{"hidden_size": 576, "num_key_value_heads": 6, "vocab_size": 11684, "norm": "rmsnorm", "norm_place": "pre", "bias": "none", "parallel_block": false, "init_std_down": 0.0, "decay_shape": "linear", "max_steps": 8782, "dataset": "wikipedia_en"}
Each number is 128 + 32 x the weight over the matrix's rms, rounded and kept within 0 to 255. Layers, rows and columns count from 0. Numbers have three digits each.

# layer 3 MLP down (transposed), 2304x576, rms 0.0466, rows 1870-1918, columns 0-143
099144137150112134124142123126072221148114122144086127175119068073144086132164108136121081168141138100135147107139136156117162096114177163117153122141128065160097146134148181188066130136090151180122162095155139124165121184138133113139157116115149113127152138113177163103117110111113127113152130163152111090176155160125123148190177143105093125136144110150140154068167131055140086168111198110114143150158100084089114124100130144094103
111200147104074180181134150124152079123131096068131098125151133149124084129120175098080097113151122162117104038138148141131148160148101123118146117161093166168136201199130118104068105106124130111069141184135091149139137125123188142112162136117046116111126168155127112142187125149119168143148125117102085157146149163130142107121152134104095137127165130138090148184128119161119153141149147111103117130146132128123131073153132152126146
068095141150098103111101124143151133126130156112135120115168153132147121112135143115154094197166139170125082163118131120189164165111188116144150082203145109133084155147158096127109112073116129141194143137161103144124114197122130146072094156083136145162140153132111153156124157103108120116164121151141149126186101143178172114162149132098167180123130075128022153096109159138135120145128115094099130083111097135162113152112163150110137
174198177158097165152187135134151154170110131154184128187146117128141172133116132178126132161204135115157082102217097148135137199150104143139146101106108138127107107080127111130092131107123134119093108171096122082137092101106143152079123125118128148129157163151103139093119166188154161095137156097066095111170155158159082093180110140075111180067190146101188106137094163092149123150153151107068132105177124130122067130115171139141138
131110125138121170132094125111073116162110111141109127150152094172149152077098148100116069096114096143118113142119091140151089154103133146127087094165183111114161111125113163151147072113141102128120166127119140189133102116109075086165095129139140129134137147113143101104091104167149135106047122147163083106083056114126130087134141119095076063171118117112099147140151187137146124143158167165153135118165136172110164135153113131122113
137148152193129098100175125087161158136120127119142154131095145103110094182127111117141190159109141145182146110135137163057095151156130075141071077116142163152148164076100130166142124143137110114131171148097159142090144123094151137117128162142148138108090120132095183183101145134120086156091094059153117100102099099130097125139148145144164143184086156093092100095146147139020115093149155137174133119137163179084086089090164145110135
103153104123181129151084144144120127164124172199123098122089162083087131105166165158131136049129158177117132078109114102114064167117134144112118136124158097087163123175090107140101157118146157207157108139136161139106119076163142102144167146148128121160123163137146118148100111125179134156126108092184208192165107103121139144132161115217164160135136130064066101140120148086160102126139151118117088110107081147140151136144114139110149
082161153153120070073110201172152115114144139226066098077104077092042126146127178133156153140162132145067144174116175162119166132159007112103167114134151126151196063117155017096149159116119140078109114087145102151140154189054147095072152103146184106111177109118179126090134158113155100161160219103097076136103167174126184130115160088167155136119107115154127100105103115116091168159140158111144115158126141142206130185152117166157140
113095110138091152128063133140154163096076135106175151160113082119194115207115109128077141026138108125154126147097133175136116136097117176123124101091156053132166134141105133149178086102140147181132116105114120126105140082112104142141064119144129122159059140142129118082109104113147122142167172117181161131145103165082143120131112141129070126160130110104112125090071149097172105113114130143101122153083159178131099162059101109134122
120096094059114122121179199104107087154135129130129101149096136154139097123119192127114143157131106120166088100122097161070116169135115119145071093116123117146073107155178100122050094112110184136139109140111064122116161088128131063117117167195146092092156141106109140116053136161103145116179122170114112154075067134143132086115134114123076127126157149047172118136173088106135159151095132154120183123107091148093117076116091092145140
110126120120165112076121085112129164101111136062123134146102096086150106195144147144112117157146095077144155109113153152127114110103099134088120159108151109157184161140166174147188113136107158150162130145125114058094123124156119114117107183135152166103175147137098111143183084129084126134136129107149175101092115075154171182140140059153103152113123132050132125102108097120141121129153075207168134091156112092171097126103084122144120
144166112104096170126102176098181138157141119134133068084121119137138111092150066109168076107074102102174112158135119131210073176106134114152180081141155106133072171056126133117119128075115160131109176111111117103074101154098115173109199104151119067194165134112149130059109139176094119105162074170075127150091151102090149152131112095086101011193117133132170149072146185231135133135140111094126129162141146166108120123123131124127124
111127129118093164157078089119143122116139193145068171103168109126108127130109105138111195103110182129076126096138121156098151113117122160135160146130160107151146158164099101135105178129130108129122159130159138083098162131135099140151141087149107131055126092145093087092114091121102072133151168137068093144124080144128086141123100150103093177137129133113189068126069147138159152071089089147155151146104134094108136119163152116107127
099159068205092155167151126084172152130148158111146107144123091097065084139094140080145118183081123140142065173128123088138120196058171160134167071174173117127171138049131111171091143086115167151088110178159133071129051121100084202075142209140163124149108134162089043114146089133081051147192104049130127070137146104092125103135107127075072098128114117150041193088133094133123156155113166130073102138075103139081121123157170092101126
124135148132069143145102115087189093138121120206116111153109120125127150094192136099119138124161138153116096171106113080116156124118091167170125097162153090091108125110133149152162140131127119112145087146098127150129137100143120154172109128179105132092110115112140113085158112136105117143120154138084115126124103157179152105130081111119109117163140151149127154122150166177104084110136137117119130139102118152070097125160170189132161
133143149161105147119124086146161090099151113081085089107181101094050106180116080118137149151149148118121135088165092129131128115128099101153119126114185070129159097142098164088137083071133121173112200151157114125140144137066167168116112146145121116144168134126146107116149166137140171089158152173121120073100125107182184086113157112156131134119119083127122187141136111094115155116110169104132122098110139110115118106114131152084105
072122136132127169157112140121151129114162094107167113131109087187053203152109105147147089142197113147150092099113121167192086143121112094152204097120157182215159118172160107119118095126146154155137205149175076153147135121137148117124204136115065139159091162132127149147146119088114144141145096058134096148103144105183137087127103141119141129131142092064187150155173105089111162127141154102108141163153129123117087134085106098150125
144062100102072145166092176203086160149082122114082123142103097140081116178104135136094103099127146114146135104112176161095140123145121136113138144079187115077132120151144170112092067092133143175112140120111090116167117147148045135118147058075081148126127107137119065141122137128129037168084160120127177155137157162118120140219165137115158121042116055095151143119122123180092078119101156107116147125154101100139093143162097155152093
071139126100083084061173142147156124043194161184100150090143155125183168119128114164211141107146184156167156140123154161132177143146111182061166199147069117181074106104099098137099164093089108158119123093085141151079155154097109140148107140161109069032150149178151093157095173138095131144128165077153083163197140184100061119161132104104108135208087109139139112100066089155127107095129156109077121180168095167087093074101126109094154
117171128169097124154119116184140110121147164130160144112089140131117135137137172137107150149098110123089083173155113138149140154135156099149134129095058139121080113127109113156136140100118161104099157136123092091082141164077132123107143150134146122162138165163157095099151076131107024141149124185091174122128174133142089080115168118108138075108100144121127070134089075106156179136131149159072131214145123160087097141096127075133117
166146135052080096145181107138129133110115175137140169088094121162129137135111177091135126128073121138121089158091182078185114125075136121103222147206124099174087090135141128124155122108074113137162100137178137086118137156140099141077079078181116074179160200074177158157106103141126164145121156129121078135115126085177193114086115112132068078161138145144121189174075148156166172126106114108122106128074177114167115140187126123098123
141121190120123130154139145181070150079176097098124114107127138136128136171116182148094148138137112128142151091120158074094085158141158147151150122132070141159074124142120081088077112161124094143102157155116107123124117089104121084111137112105118160144135144096100159090064155134119166160127128115132114109172144122106157141147113174125139116129129142189067189109124136155116142091134111109125154168125098134106146156155092110117085
136060087141136078141115170151069131175142145095145116171166123173135156123137125128108158115162073136125148132156105052179104117198114068085091122148075140049182053135130156086111111113144141143153165145069124072103130150158158153173197127123114137054150081132145132141147169123159160147116133185114132099063192199066116089136085141174185094117229096129132137094080113095094147179105119169124190206116101080159132121205121141115132
078192134131106123149096132112117123130158136140110140126124128179147119093132143084161116173194110149130115107157124142110136103080140150130182125092140141147134131103092155055135108127142153102100153093165088179165123090137143107103128090110149128109108087139113123176148122100117136092128134159111150155098179094118150079162132140157104108171136121188148146127156145098104186098144128087106095149116121095158121177154155143131147
147125167152154102116165126076143130088122114140124092184145115128071162136123111175139097090144102252077198076059109136121088132145118109107121192120084099147073136106058136078145160119149151133119156178176100145114129087172125087097157120136129152141130131122133118156147118059178196097128119127123082131066085115124112070102062139159104102133157110121155103160146151116149112142104130108166148130149158084144154104094100117084112
146090117091139104110158134121098143112103126170061111115126108118161188140165128168158167192181138176108146106152108122122101197097116130139145105129138101164084107124132127082117138155182142139115070142177120098108107110147162101172119119106139143166077102169125156137109107154137118131142156109162124115166113114077146154123087143144118144151147105121134110135086096150144107125140146165189146096120119104144136162173100118102080
085090122125158121151158096123137131119123113137164100111109109107075124117177115125155177110135211119095150144112180056135117066105085126121178187106112122164145149141160118125115163152124100138103089127124168166166125138115114157172105145088144096087119095157194104131161085088100100130120167140148111151131165176186093141073168208140131131110075082125130128095144188088086116136059140169049125148131138174121173134171180143155124
154074102106096170191173162124120151151134127115111098153155123103171120139152148165103144113159192104103171130093138184213129132071115118107180131108117082135115088123102103093137136144101165128161097082068104123088139088119115174122159126112119174117146094143075149105194110169127093161096132143137183119108117152151180124107188115130095143202100113126188162147092077145056083180135105138174152114119135128107166101122152150099113
156104128117101091126181109150109176144125125138081190182078153102098100177106161148197182171171151086156146159197193144116142168156102105138141123108143155146121086156130146112152094142172184103173086134127124128158164119087163137143115131153148107131116158132111147096085134143103123180105164169195163135167118208135105101160159191154108123108100168093079117196181078126131160099209165119143136120112130063143130077118160138197133
145127117111132090114168149130155134163079105161132107134128093136149141135105157103107111089145091160195151122105082098089115169152145095119106170113184147120140168174147165099134079103129103128068175124110121198140147158103148143190143087145137126155198125082117129126094103099193143138119108132132118127101114147114147135141100152135080097115137115097155102073145174123065138157167202145113146128140138100148139128106097137120146
100141135172090085131125129171141089127232077135048089113136148124054086133061118107117129125155148143164141172114137112164075123136148085145129138195210113185118063193145122115089120103143134103167161084133042191087068111167143134140120155144162115055136135138208125160015129140110117139158023188168121133150166129080121096155173110132134169161139103115168166122146148095120213156176145075116132150141138129122155138141132153084175
093077073140147124115120197110142116147132158129164084110121106165134092195104164128106123109161124154157155112061146094124059126149083101152126135134128120171141222117117143105086107143148165160187115125117079195208130092136119088136139120154145070115081180160086121119113065121096133187165125090148125097132082112122146117092088164100133141130125127076135199151158184108101113134143130135112116126143199133126132126120167139139141
150164084153147109126061095171105067072135160084109106178122146058080146132127133104082096149118115176124130137121120104093144086120155092184088087112107142161167144139104168137106112102118124104142127171222107124109059129157144154093138146096119083069102095089137070179124110108067122171111122117141163125074129081185125211158126177164129112150120104144118139087092138084097135078107121145123093125145128119157158094128096163150080
173076111079145087098126155132164177158164152222087103084166117152144109187105129171090107073107148196200096135086108136179137085094115138079123128120095160113181146139116161169121176124088164159153121139097152059066127125114137143068143146119154098058079150156158160167157014081122129151113108093107167101139070164093150126126157134143152124089082080140130090151174169072147129137073098138066124108153065129115106087204091107080108
134115107113195117125112120117157130120146122236142153190099142158140139065149112088119137125070121174184152110131116146135145127108149118125115142138189191151115180184124105131126135109137136132139115149140176227085142109110153178154126096148174116151140152084087173108120130154111125138097153150131114100133126111173130146080096081109090100144124083109124171132140158103121128144151123168154068097148110160098130137157116111136189
127135128128143138158186158153131165162123166099128105114125131138098090132051167100140160180117097088063080122136044111119159143097145118127143096114153159158190091109120070125122194132144085084064128094125129102038091144163131157121086112182106155114154135151088154105118159090210071175105199147112105103154154137088096121080161118048069116112170157111102086110136152142129078180150109142156140126161149080153125124088187118110086
143151136133082168104133116178140051166116118153139073162136126107047094166080161068141100123165130113121149158153141147114119095160065127079146157114113084052114143152092129102185097139160173144120055152155145202092100112097169121150083158100132079167136127145100110100049144083134080128136143158132127098183169172119160178198189097150132134081070147121152125179191135073165084083117101115117155073105128132206124139057124123196103
144165084139124116186091131159103116112161087155130127105097107177119132154129076158105056089179164109146129183166124146115168115086113113141163107096086120130166131070123120106150135130091128146071146118150107179156151195108067079144168084108132133099134143138066170126087124112124080139121148157118077171124163152137107179123106097128111105137168105087088116125135131130112145089184137145152126103146129141191159179125122165107143
125162111095090178151157077145188082078131152163064094082125145156166184135162158089138169126120126111136133114147203091132105096084130171133177107110066006126162124167129142177075138154173150158108152103133167145130121101176129179119127161113131118084160151173144123104153214118141115151172089199163076108080132147134138118142148145128193120043110159122066062174122139086061124119113143096083116165144175070103134160082101204129157
149176122103111189156150107133127170124127080087162058125102112096114079063109114113061072115119073112135117108122092077068184164098141160122117113124088092194072133046166074126121156096195136138100127139128110075115128176112142148120255172152138137181171185146164171114116073121171101104167145144086143165086141150110157079162145178132168130212133130083137180166156124141096167126097149123096129091151172151127135195127104177109116
118124192168130119171096133158095123063148135084147110102111122100093096097112141094130162154135129117140138069108119117140123179175120115122156131122148099159120110135119103124188134140150131179116102143200077108146127098133098133120148145096120100178117159138159106140142158156164160158133173137109135162145164098079136085151099118137152072090182095144084123132106144104128162123153105140124130123109136109147120140118123161121135
157056165160116139117122135114127148164156134137188116146056113118088204118113097158127089122140132076116163063117121138142086149063074164101140122124145141143105086133128149179151121165123139121121119112121119127212146101105125120147159120128139134133108144124114150110094083123057158169142075148114129142137173135104103133153093130138164122103130137157114092175133135092057147125138089116128135116122167121144158131111160134072185
059107139152128092092142169101135146150139067095111116094096145123161103171097129117171060090127127137105142147062098086100103120159137119127134182152183139155170082144106121096082117128147125112074126117137152157148155092108158143085143168194167089132172151162099105169072136114086172130092141117102129132110127161147091147122129153109151084140113132185093102171172126134129163098088161107111096145141062096121109146126074151087121
127130171098127143152164145121128067144145129123175145073136130131175164130113188105138168121125145132088043112129169115097115145115162080142170117151102147124146178152078165098143140143105094160152148137188105112176082116151143161102128132153082089102114142145108162116194092147179145122159092151142140117118158137118110122136140090095122145135126085183164083130151115200128134105100118111129119188110157117101089172127121168179115
139075099111091119180168158177104121084128089098093160152184190153162153107103108105069165105112101108066121121105088148092092144110154155065136086141157160150169147132152126123114128053105188090144163152102110081086162148129171152145078139193083096118135107107106117095155125128137098159134097181189136079083157135133206185104157091154084116177138168128105143138095097111151136121105146128126181148137137165102098199101107154153099
069112107123135141040182124212147053133087146164129120047105041103138120138166098084162174121173149127102198138140132100124113091134160112172101186090143141063108164216165136176104093170145148091119176110100131159067191143104154141194073092143188080174138093114166194121140098126149204123088097147176113051092080123153141137119076137193111115142092085127183075127151112145089113173140138152172124141153091169114114159133061152120124
081134135137157119127112101116101171137117141082134143121139149147165174074127135160179130148094105101068168133210139126079124085186139154161096129153147162118156081138169106141104147162155122196131167163125140076155127138129101124094109124111133113117115106119121103123113123155150164157164096163129125112086167113088188094088107167123145101156152105104076104123090122129123180192153139094140120098147130068088170099124090092122118
131103114181090164133118133160137172195124138130082075101130143123143089139064101093084078092106183104049106077127064195101128105214134085212052112107117143100169150102131111146116115174149093108210169153147134128042164146131104127124144135104115098097198106081118120145014157139138106141127130104067107106156133083127147091078119183121156124112138090177089093064134121081081185115103130165154189113222133120165128078170128040075102
138117153120131145144085155113162171111083123090143113097111130096181112131114165141151122149118082114101161128143112085124171105133096133140091122160130117080130103161137155180131100134137090128163139157117147096119145155099126164086083215136151150094162174090108105132137132090116092159116094106152098129124072115153075171192119123128117107080124110079124129108114106125098104171128119171151126088140106136127174122111097095099140
# layer 3 MLP up, 2304x576, rms 0.0498, rows 1871-1918, columns 0-143
145153138095161180110122132136132136118133147148144157179137148102130139098112104163126154146147103126089118146118094073100121060123159128107082085061145139127163069095163172143143171152158104118153121086149161086136081154132110124158048146176105153099151100140082133144084130157106093082148144077109160102097098158146133128124097192126121116143123144106175145146096096108152131130132150131149131117116116090167087143114070142135081
099089108138109132165109129105139114153118189092123139108128108118152131095114162119121107172058150136084138140182125097102107131153095118083143114116107156144114196119182146087108123173107148157101144165156097112129105150118130149199076141123108158161162207133128135096142157095201164138129154087145120109143131124121125138112127065142189149139114134091087070157085086189130123165168098132131108131117128112167120116171125146089131
145151114156105168148097130139183082119136040120133083182164150078101135167111167100026075140118108092145097086156132109097122138164095163105094082106106111128167112072149170177134135093109148192149108125113097186088109152154134138160111080169147187218093104128136133054137118129096138110077128143069098131170121112200183167074120091109106105063189234174127122186202128121168136157132154158042092155168195142068136141090080129143148
144113137149130127136172076132110148130119130093095120093142123141089064088141134101158113120198136093104152116174119063135103159164131133121149130105141123093080101121121110116138116184170123135129145066139163139072144098119112125121152086166110057126105129145129169097091141116075085069103122066118095132103159110101112171109098176109122129132140188116090130117119104045129115180150091134111178134119171110168112098140152186126130
129114121109193138119130146113110152125120105107132177122139199189140201162131111135148088155162085171113073160149184158072139184154170124105136123134117094141181060134151097146096096151089213124125091108138121156117189171141100077133163136077076115134090147114115094101103140102168089101101070103128086126097153151125123142085198105080116076075119076118146111200081120136100111200114174046089079079096092071133156141121154058135161
189127132061161085191107156125108169138096171081120149128145162140141149111184156191170103109142114139109099122100170208082076090115167152100101093123093125098148147106151140176093182172105174129127125118130167115089164176149100129150093169111101100133152136116139064133041109091181083130091096114097134157174112090114076111115094133091138174096126110170121075122142131110173123124135169068147156110141137092079117161096145102037116
180101127166169159183159178094125092135093134186108079149107101100130177088181121108155112183102118089102087117175156156146130115109110165100162170198074140121111156152123172063081096086146181094133154104118122147153095124062142125116121104135137162162039074140122145111111123120168106096088169156086083134137147098110133131172191112175117119123143084130096184158126091126191151067137176120159104130126113093151067128072110153123160
120062147186121095207099134155128179141117112166086136174122069156107183119120133141164103119102139182162082167114144116163128145042118139159175130120098153167125096076192143136130078139126123063151148134119090114076138138119108119109154186117186135138151144071193145064113172117119121070094106180094109144187167155145149121066107154155125094079218150093145159152123143090094125178161132039130119137106116119109219120127143135123140
153116116097079127126123079126076130153110109127165169139144149121091166117143080171115171173116088105095145114140080093053148149132141139145089142046122107151117111149133162110088079125177156176148124108128156114139108126147161114194104099160029100142125158164135071128154194093136167087121175144094108152113132117115184163089148115131107149124101134160167175151102115078131162133145130117087136102064078161165110119126109170161150
152165114052090176149076081131156176140171136082087144194130115127141175076110098147135207147091121073072171156089126134098115095154104169104064186165166174130136090206133171130199146181144170123140092100112121123122133151119077116113093044164157134165090136130126136126104129142114081100084149087109161142091189149135191146151104160136073148144109154183148129135089066154103104176199108172088164127150152081142082084166108105143168
114166060076093178136098121155127185134107162153112142124181119152157146120127104118099145112095145124167157103128130080115143103134132154121096107136181071125151129085101200121128071068134146088183088166160132121152195191103064083144050139091137167081143144116111159155115074152095179089071142117114148101138126144122131104117091161125125173124127146149118112122104101117164108179133129132147085144139132097164139159151085161134144
114106120153116166155135098101121126101112158036146152116155131151144077174170112158124100088112139113091091085155080065105083099124131144153177164150103138109139096111125118136108135091146122153154157129109138156089077121144114127106160105104156113070157116147144146145158127089137151107147137166080148149106134138072130103086163166139143091103159140140171100108096111084090118089145098110112122124135052128111166114125120163081158
138135102149103145154102134101118105067180153098174117093152183076081097169143188153104118177131125064146189096180178129066118075163163174100128121164203145076107116125129126140089175149139160090114195119105168145150115132131095112184068175117115144184140159149152206134136163123168111120168124071067119131149108149129151097139146090140110123154114180177077113086192127122104137152109101074075124143173124144143102133132191174106140
147146096154182107070081131167126121111093138149138170146115092106143127123098143096155106116131140137128131140171163169124120130144136123116102104107195106123137085129163176188121120133125142092202149136122169147099144150164177103160082105135186085156108190126140111178072074106110121155180126073138128118117144111120155136116170146138122145151139095076166127143186096121143171152123122135137071129096050107148175119103144124140163
098119144111096107169138132143147083118098151131102061095138077133036150143146106119151116118127120148076143146181085179110122151095140143134161144114158074115095121092108125129111141140154173128100193081111093124135140130096087127114142164093109095144127143156128131100108183137125092140126121094147146120113147144138085063142103118170088090135100100139155177136066084125116045106105148148159084128136108134124125153148150095159134
107173100158155106114152130043064073169138169140119127148131129128162156167074142130091107171137112115114130092134122117198096097151124109100145120132124093151099107136178117140123098105128136105118109095164140096153117104084139137141096149187119161082100131154163131111138199093116096075120136227109054146142109127130168155122142105116161139106152139086140087088084081108080101071140152100151227092149152102151142165136110157143121
135087060074107105143075139143085176140100160124080145098138166142144125101139109147114073192176085091113104129154118174108151133115124146133197151139087122084153093137114140131125086108132110033069167111133106174073137171097145184114065085128086136097114110107111124127148148111180139152087144077114171159113095159182129130140118105084115136102101137091104092079111090144093090127177117121127144052136123034146080165222155136120184
067123109165113113140165100179199104082127122189079098139223157107113184094174121138140086107115223099113123090075081124098078134122101127068083103140118126180097137063133138175103098174142158072145087122170146158074191156127193089163103124133099107144131150114154176089052144134163154142083080143075184093138190172133157219170099167114085100114136111124200038047098084137149116128117158148139119125104182166127182097105157191115030
055078138102073131183102135135145120149097143109123108094146105074149101127174129103152108128090075132115110191089152144112119123127075166135098194127150108093117140142156183128145169135105171114099147095111138155122103171084124107124144099105068110092144155147117108104125161146139104076097187124104167079074116155135060124095106185172088162099131157154146129108160153165085091186085200117125147105159168146154121143121111130101094
048124098095133163117122090124111106204079088101085091075182123099075155121166103110149082086146181118037130054134080133141040119087119164128080169131163181136114145075149081099152130169060135171126146074090100188158098109057140073123177152088125136097109117128216160166146126071129114151098112051145137143103136054160185139147126120137127144123123144113081158123149128148108139109118132140116149127121152104108102100174080081054065
128118136122156142109135050130153165134132135146136118151109138093162163135118155149152129140080111124135112121162108135130093134139133138112087116156142144095131097120172141206113159106114153167169148146115085173118140130133159096130135116116139076097124141195113092139137110165164171144137141109121099091154126121131161141122093114105118089114095108091185107127145125079127126083157119118177119146100121114090155129161137133125106
074111068180083126151112124048191161139088077094156129085143114081150114080148162166127105167143179127126136078085117159166161089043182174138169071092147133108151153099145167135119114151063116191133132180093143156134164146195133110109100126125127104070122180114152128216113119170157169074107193140098125174185122096136115100084167122129153129115113155140073130182166093165094135173103152087196175107206075128117222175144091110140084
176177120132108156105183078096176108167102100126141125143136155113096185112157101133114185116078098145139111169105117128152125149149128148148082118127035067136112134108130128125122119097098103117125192155084067141137143147050099101120110146127092075148134128176128141086080133108126117118141142118141074084093109130146124143171114116107168151121104104081175134130099113076144140061128151096139175087166090174092166156165137075132125
124143158108135110211115129111166109105096116161094115143145110141123161161127158144157135191134110222126105102124170142142110145087079126109151172121127106155128157163130140169165137120109181077134192159177101111084108126116149097106099159154121167115052119152117134062133087094084152123095134135131076139105162135093151104139103111097164123114139101123116127130084126131102083114113132149130133159130144074171138142082146154191127
101183178153169182093090142129152165132151172123173104092123145065129093106086152076091095146089120134122176140089078108113137123124114141092131111132132104107141161131166195114166098136159148122109150126124144154115175169107083111159159065137125154096121134175139138127085113119111091110147074083153093151150156091126106156176066146165130167100105095154127110114119123126081131130118160109176094177145131138106108120142098096110112
157060100097064155117194147134128047076119130128143085076125122149085176169133119164129121221091176156097188132118204108090137087141114144136136114067108094165159072092156113098102096078123171121146107191128155128141126101110103120157104181132178091100112148103154088136175138092138130121131149119090121134144174155152142207173119184150116068093133071124118119128081093081088094153103147129053143114097123115130101122115139185149185
116124121143096098139138139103176104091135150119086141115171192120172099066119156159134100197109191114133154157117071149151115118113147170139199179073094112166145118126097105186123143105101145108170117126090133134117175185159136089088157135156126190107157120167054132115136123150110091104128116111144163135117109140163146096067146152130126109148074142170155161108087063162080114105102105087152134095157125087098195151103140118127124
114173115153097143107137135152147198104133146091065193171134121094160076181107145160084168153106131107118143138135130152131154164146086155110147141144167153140125126145123154100182073143194149056102102119121116056127144121150151123164102132211116145125161186115099151129130159142181166133078139107163107131169167127130140128133152195121082057127142207123093149121158124145087135179171134112131163102146087118142166102114097163137189
105116130180097139169145073088132124096103136153127164183142126112141120161135098102133056118089150145174114169221116129125108145127162138179066142042177147103064150128155152158113126142156113169079173088154154104074147151103041151161208078074108136120125168170136144163125106120160113086156145112147160127136197134166114150137137120076165138153147169145122129143069175133150150156094168144175106119135132108140126125130098184130105
144118150105103157195143190148233108160127104154089157162111054078083182147119167107130104102065137176192125105172063134121104105095141165146191140102166133108105100120137193115087117173129127170117147110062144181160151172130129117135101127097045129124060133105220084148179103079212097062067126145099112170115151155102148195112144179146100108122107084102151158068108189136177189105117118110090150179106092114100120095157124148165123
065092136120188144097103101104125099120119118054117159149154155137139108142140109131165141082074131101086184147076166125093182157137113140214170165139129144088131115108167056115112111138116092111134121164115139181141190171143139095104098157103140136172111110118192153144094064142126127144116069120145125165132099127171136167119135095107069076121087102150122106143123119165060134144125136140143126162149124116163134079188162112158151
087131081137154140127093100120110066104145139074089136037140166084161156071176114176154094149127100088048101135173091079064178128106154133216092083129107129165094172084103147150157175184149124145116110118078100112146054108125143112125122164122171118113124099037071139105144104147147052127089128123121170126127119131183069134111172156153136136132140108129135105156057102159097051106159087107136134179129135115099129122156145058160144
131104121167104109126108113141129095120135160146195068141146138132163171201173111162037137118118096166156189127149148156180116070113105141114121172097126166203162129173167046161156114185087104070084141128119153098100099166137039126143124182121148083135104118154114095113108130183148112062185142090144153116152146205165060134110134171126157102121154132084152112152126068061089125144090172114114115104086104103203079096134056141074117
075112150136116090143111124129167139137075078098127090170165129157155103127091114142108113180147104124103103103125187159115167118151101143105101157082090090076063119086163178139089111160170143141113138068161153102151093191102131102123139145128080094139170128143133195100118104125144116117108147115062142101121150155104117085167118116096130138151108084185123195144137146137185111140080128159116158111121078122124128086150119160124108
099164154136156052147161089100131132116111114131110092126136120161165112097092099138132193134150112130092177075162175134138142132117136148123087071122084078175147112079134093195108127141164105128145189152174158212054156161121104144115142129143148109196102117136118158163165148183081018094079171192105151128097103049090110110111104073118087083131102091217118091101124138130145154112145113112132154123122151126143089162118166105118111
104141140052121178176124079173165045114111164187060106084148110176033040186108094121086148133101111113087115170173149133078178126162135165074106144106106115125041145145104084105172077093207148081080126197156104176129055206101138105128073118130068042123070140131102133119084165098206099094155154154120190098214159160080144107123216097157112098057113073137126133113125163098087104144163077075115162127087080094131203156120120144114080
160126142165084101134137095107139118074114061078176157131142128125045099127108103097169132127090140185123091095143163132094143133163133123102129156071059146139133149183135198121134142125161141102100178097106122165100137143131139210061112161115117072144141189159165142125128145105146126128169183096101133142108102153190138123110086140179133101123084115114157125099101191116113079165100126125111173097059112114102102150150106127123114
130119146139162133110152150128116137106127149148104124145136164121139131086153143100134126152122049151154162084177106073129137146089136154068139166155170109149172132138148103128175158143103098138099131184171128146144134178127135145123068160198092187168112156087107107136116137094184134131126160149081080124142074073193094135141119119137131104121144164082136125145091133121117077109107107095154135124150143171099199104111105134116105
118137124091083134119141121109121107169085117170126107201176180125178132150099132098097079120194151154054136048148103090165153140148120151078165169111115129176105169113114108089080099150144097171128112124080084144044153185105171182064150151152134117147093133107127184140167090106149088071098120080073181122159134147149138141135132100090129125092166192083104078150159127106087137066155146164101122114147158163119115100124091120083119
141129134079121132121190115120163144161130091237153124112118098076105130094134152167126162137099132110125148148118108143084112096035124133166144146095111118082157130115115107180154145103123097129134146123116137111080125137110118120160134096157144148118147111130072156085106104094089086147157188077137143111092126128149098097159106195145073163144072111167163139125124096113140087151121140160109117123092164130091092151104113166146168
112117183070135105178127109099118089094074190099082130103125133080134134174067080133108109154120110122131187133157116090110119145125141120083099151093082111174106141128159173167123155117148203154169134162159149112128075157114147110132075135136142115162170092133149132136127123113132100142163128192110146088122126107167112092121119194140112134141143098062157095116113142167166115134114125108110112068138113097124157080145098151183135
127133148132140161098112082131131138125110097104097178166151154117154124139184159153157127130123160111093161164219132139112141141045133124118102156092091128148148157133120096150131070173164073142179215121098154165110086159097105177123140140093137145175105110048147087104164117144165145122140078097068133129134156087180155153109150155109086103168145112081131110096149193090111140130179122122156101140117127138090108080131129177142137
122144144206120095120160141079157123141142156128140137104162152106162128120159150118153122084057129138165134139126155115107120102098175159170121148132073131152074131117156125086144177126158079126122111121164120079157159175113135125059098090106100145096156134106173160157146144164134178118090156167102104176106176118150150139095128159115093155112025109121089098125112183099128081162088123120176163167097104108086150123105174129119173
105110166170119142099144101090162126127121138138124101136174107149120147046061126137157096092116177162168120126166128166153116074155132122107020145070144167061116077099117125147174082201144058144126191115101140145137101232081159069127173082131100126083138076130093135132122061142129062136126120140112140129108101121080155095130063181143130157085140082109136107126129124051155155120143121180187131135068145100149158100121130152113082
180140112152110166117196093141183108112039114101148146104162173080099156211129145143183137139160153137092154132117117025107101073128174174120066105067137130168179074255111122139126134121125078108145101210138045159124134151128107083216173144102122156092159102135119096140072148098205169103128155101150115132176206123139134116099142135087168111102089118144153142119154122054106098121161084191121135098118167081120110223087107151083137
133120104153117140151144112100143110114104076100127087153146153147175136138093173066096129155118124102079090094097189135136147105140092149142187123118090105105080162135143070089089100117162106101114162134091084129167141116071165079121137137116052139165130137161104177108103143190187075130099138146105152101177102138116119133137127104142124164122104079166121121097083121139105086099071106107133072110138124172086162138137136176129090
106166137123148070132143105111100184092150156146135085161138163116156118177099115113131152076171089146132143117099099118107105078122122201136201119141135146094173161114155144109135150067157107186160100165165117132117201121099110157091161149163096105197137198151121154073132137154165142087127106171136106185126122042063167183077141114146146136056136141164146109168055113131116172089107211155120119147133151146114190089120155129119106
171113166100145106144095151122125112138103160063158134126144160111156096136087124186152135196157119120161152170130136110152110162092114134114136162143104100124069129106131172141151101217161160144149152126130170161126111086179116182183160142090113085122113196108103073178179091127130133131115102134105105160112063145113163143153129135093139089141107133156125134085146144121148106142123163095112097113123105164062112147109130113128116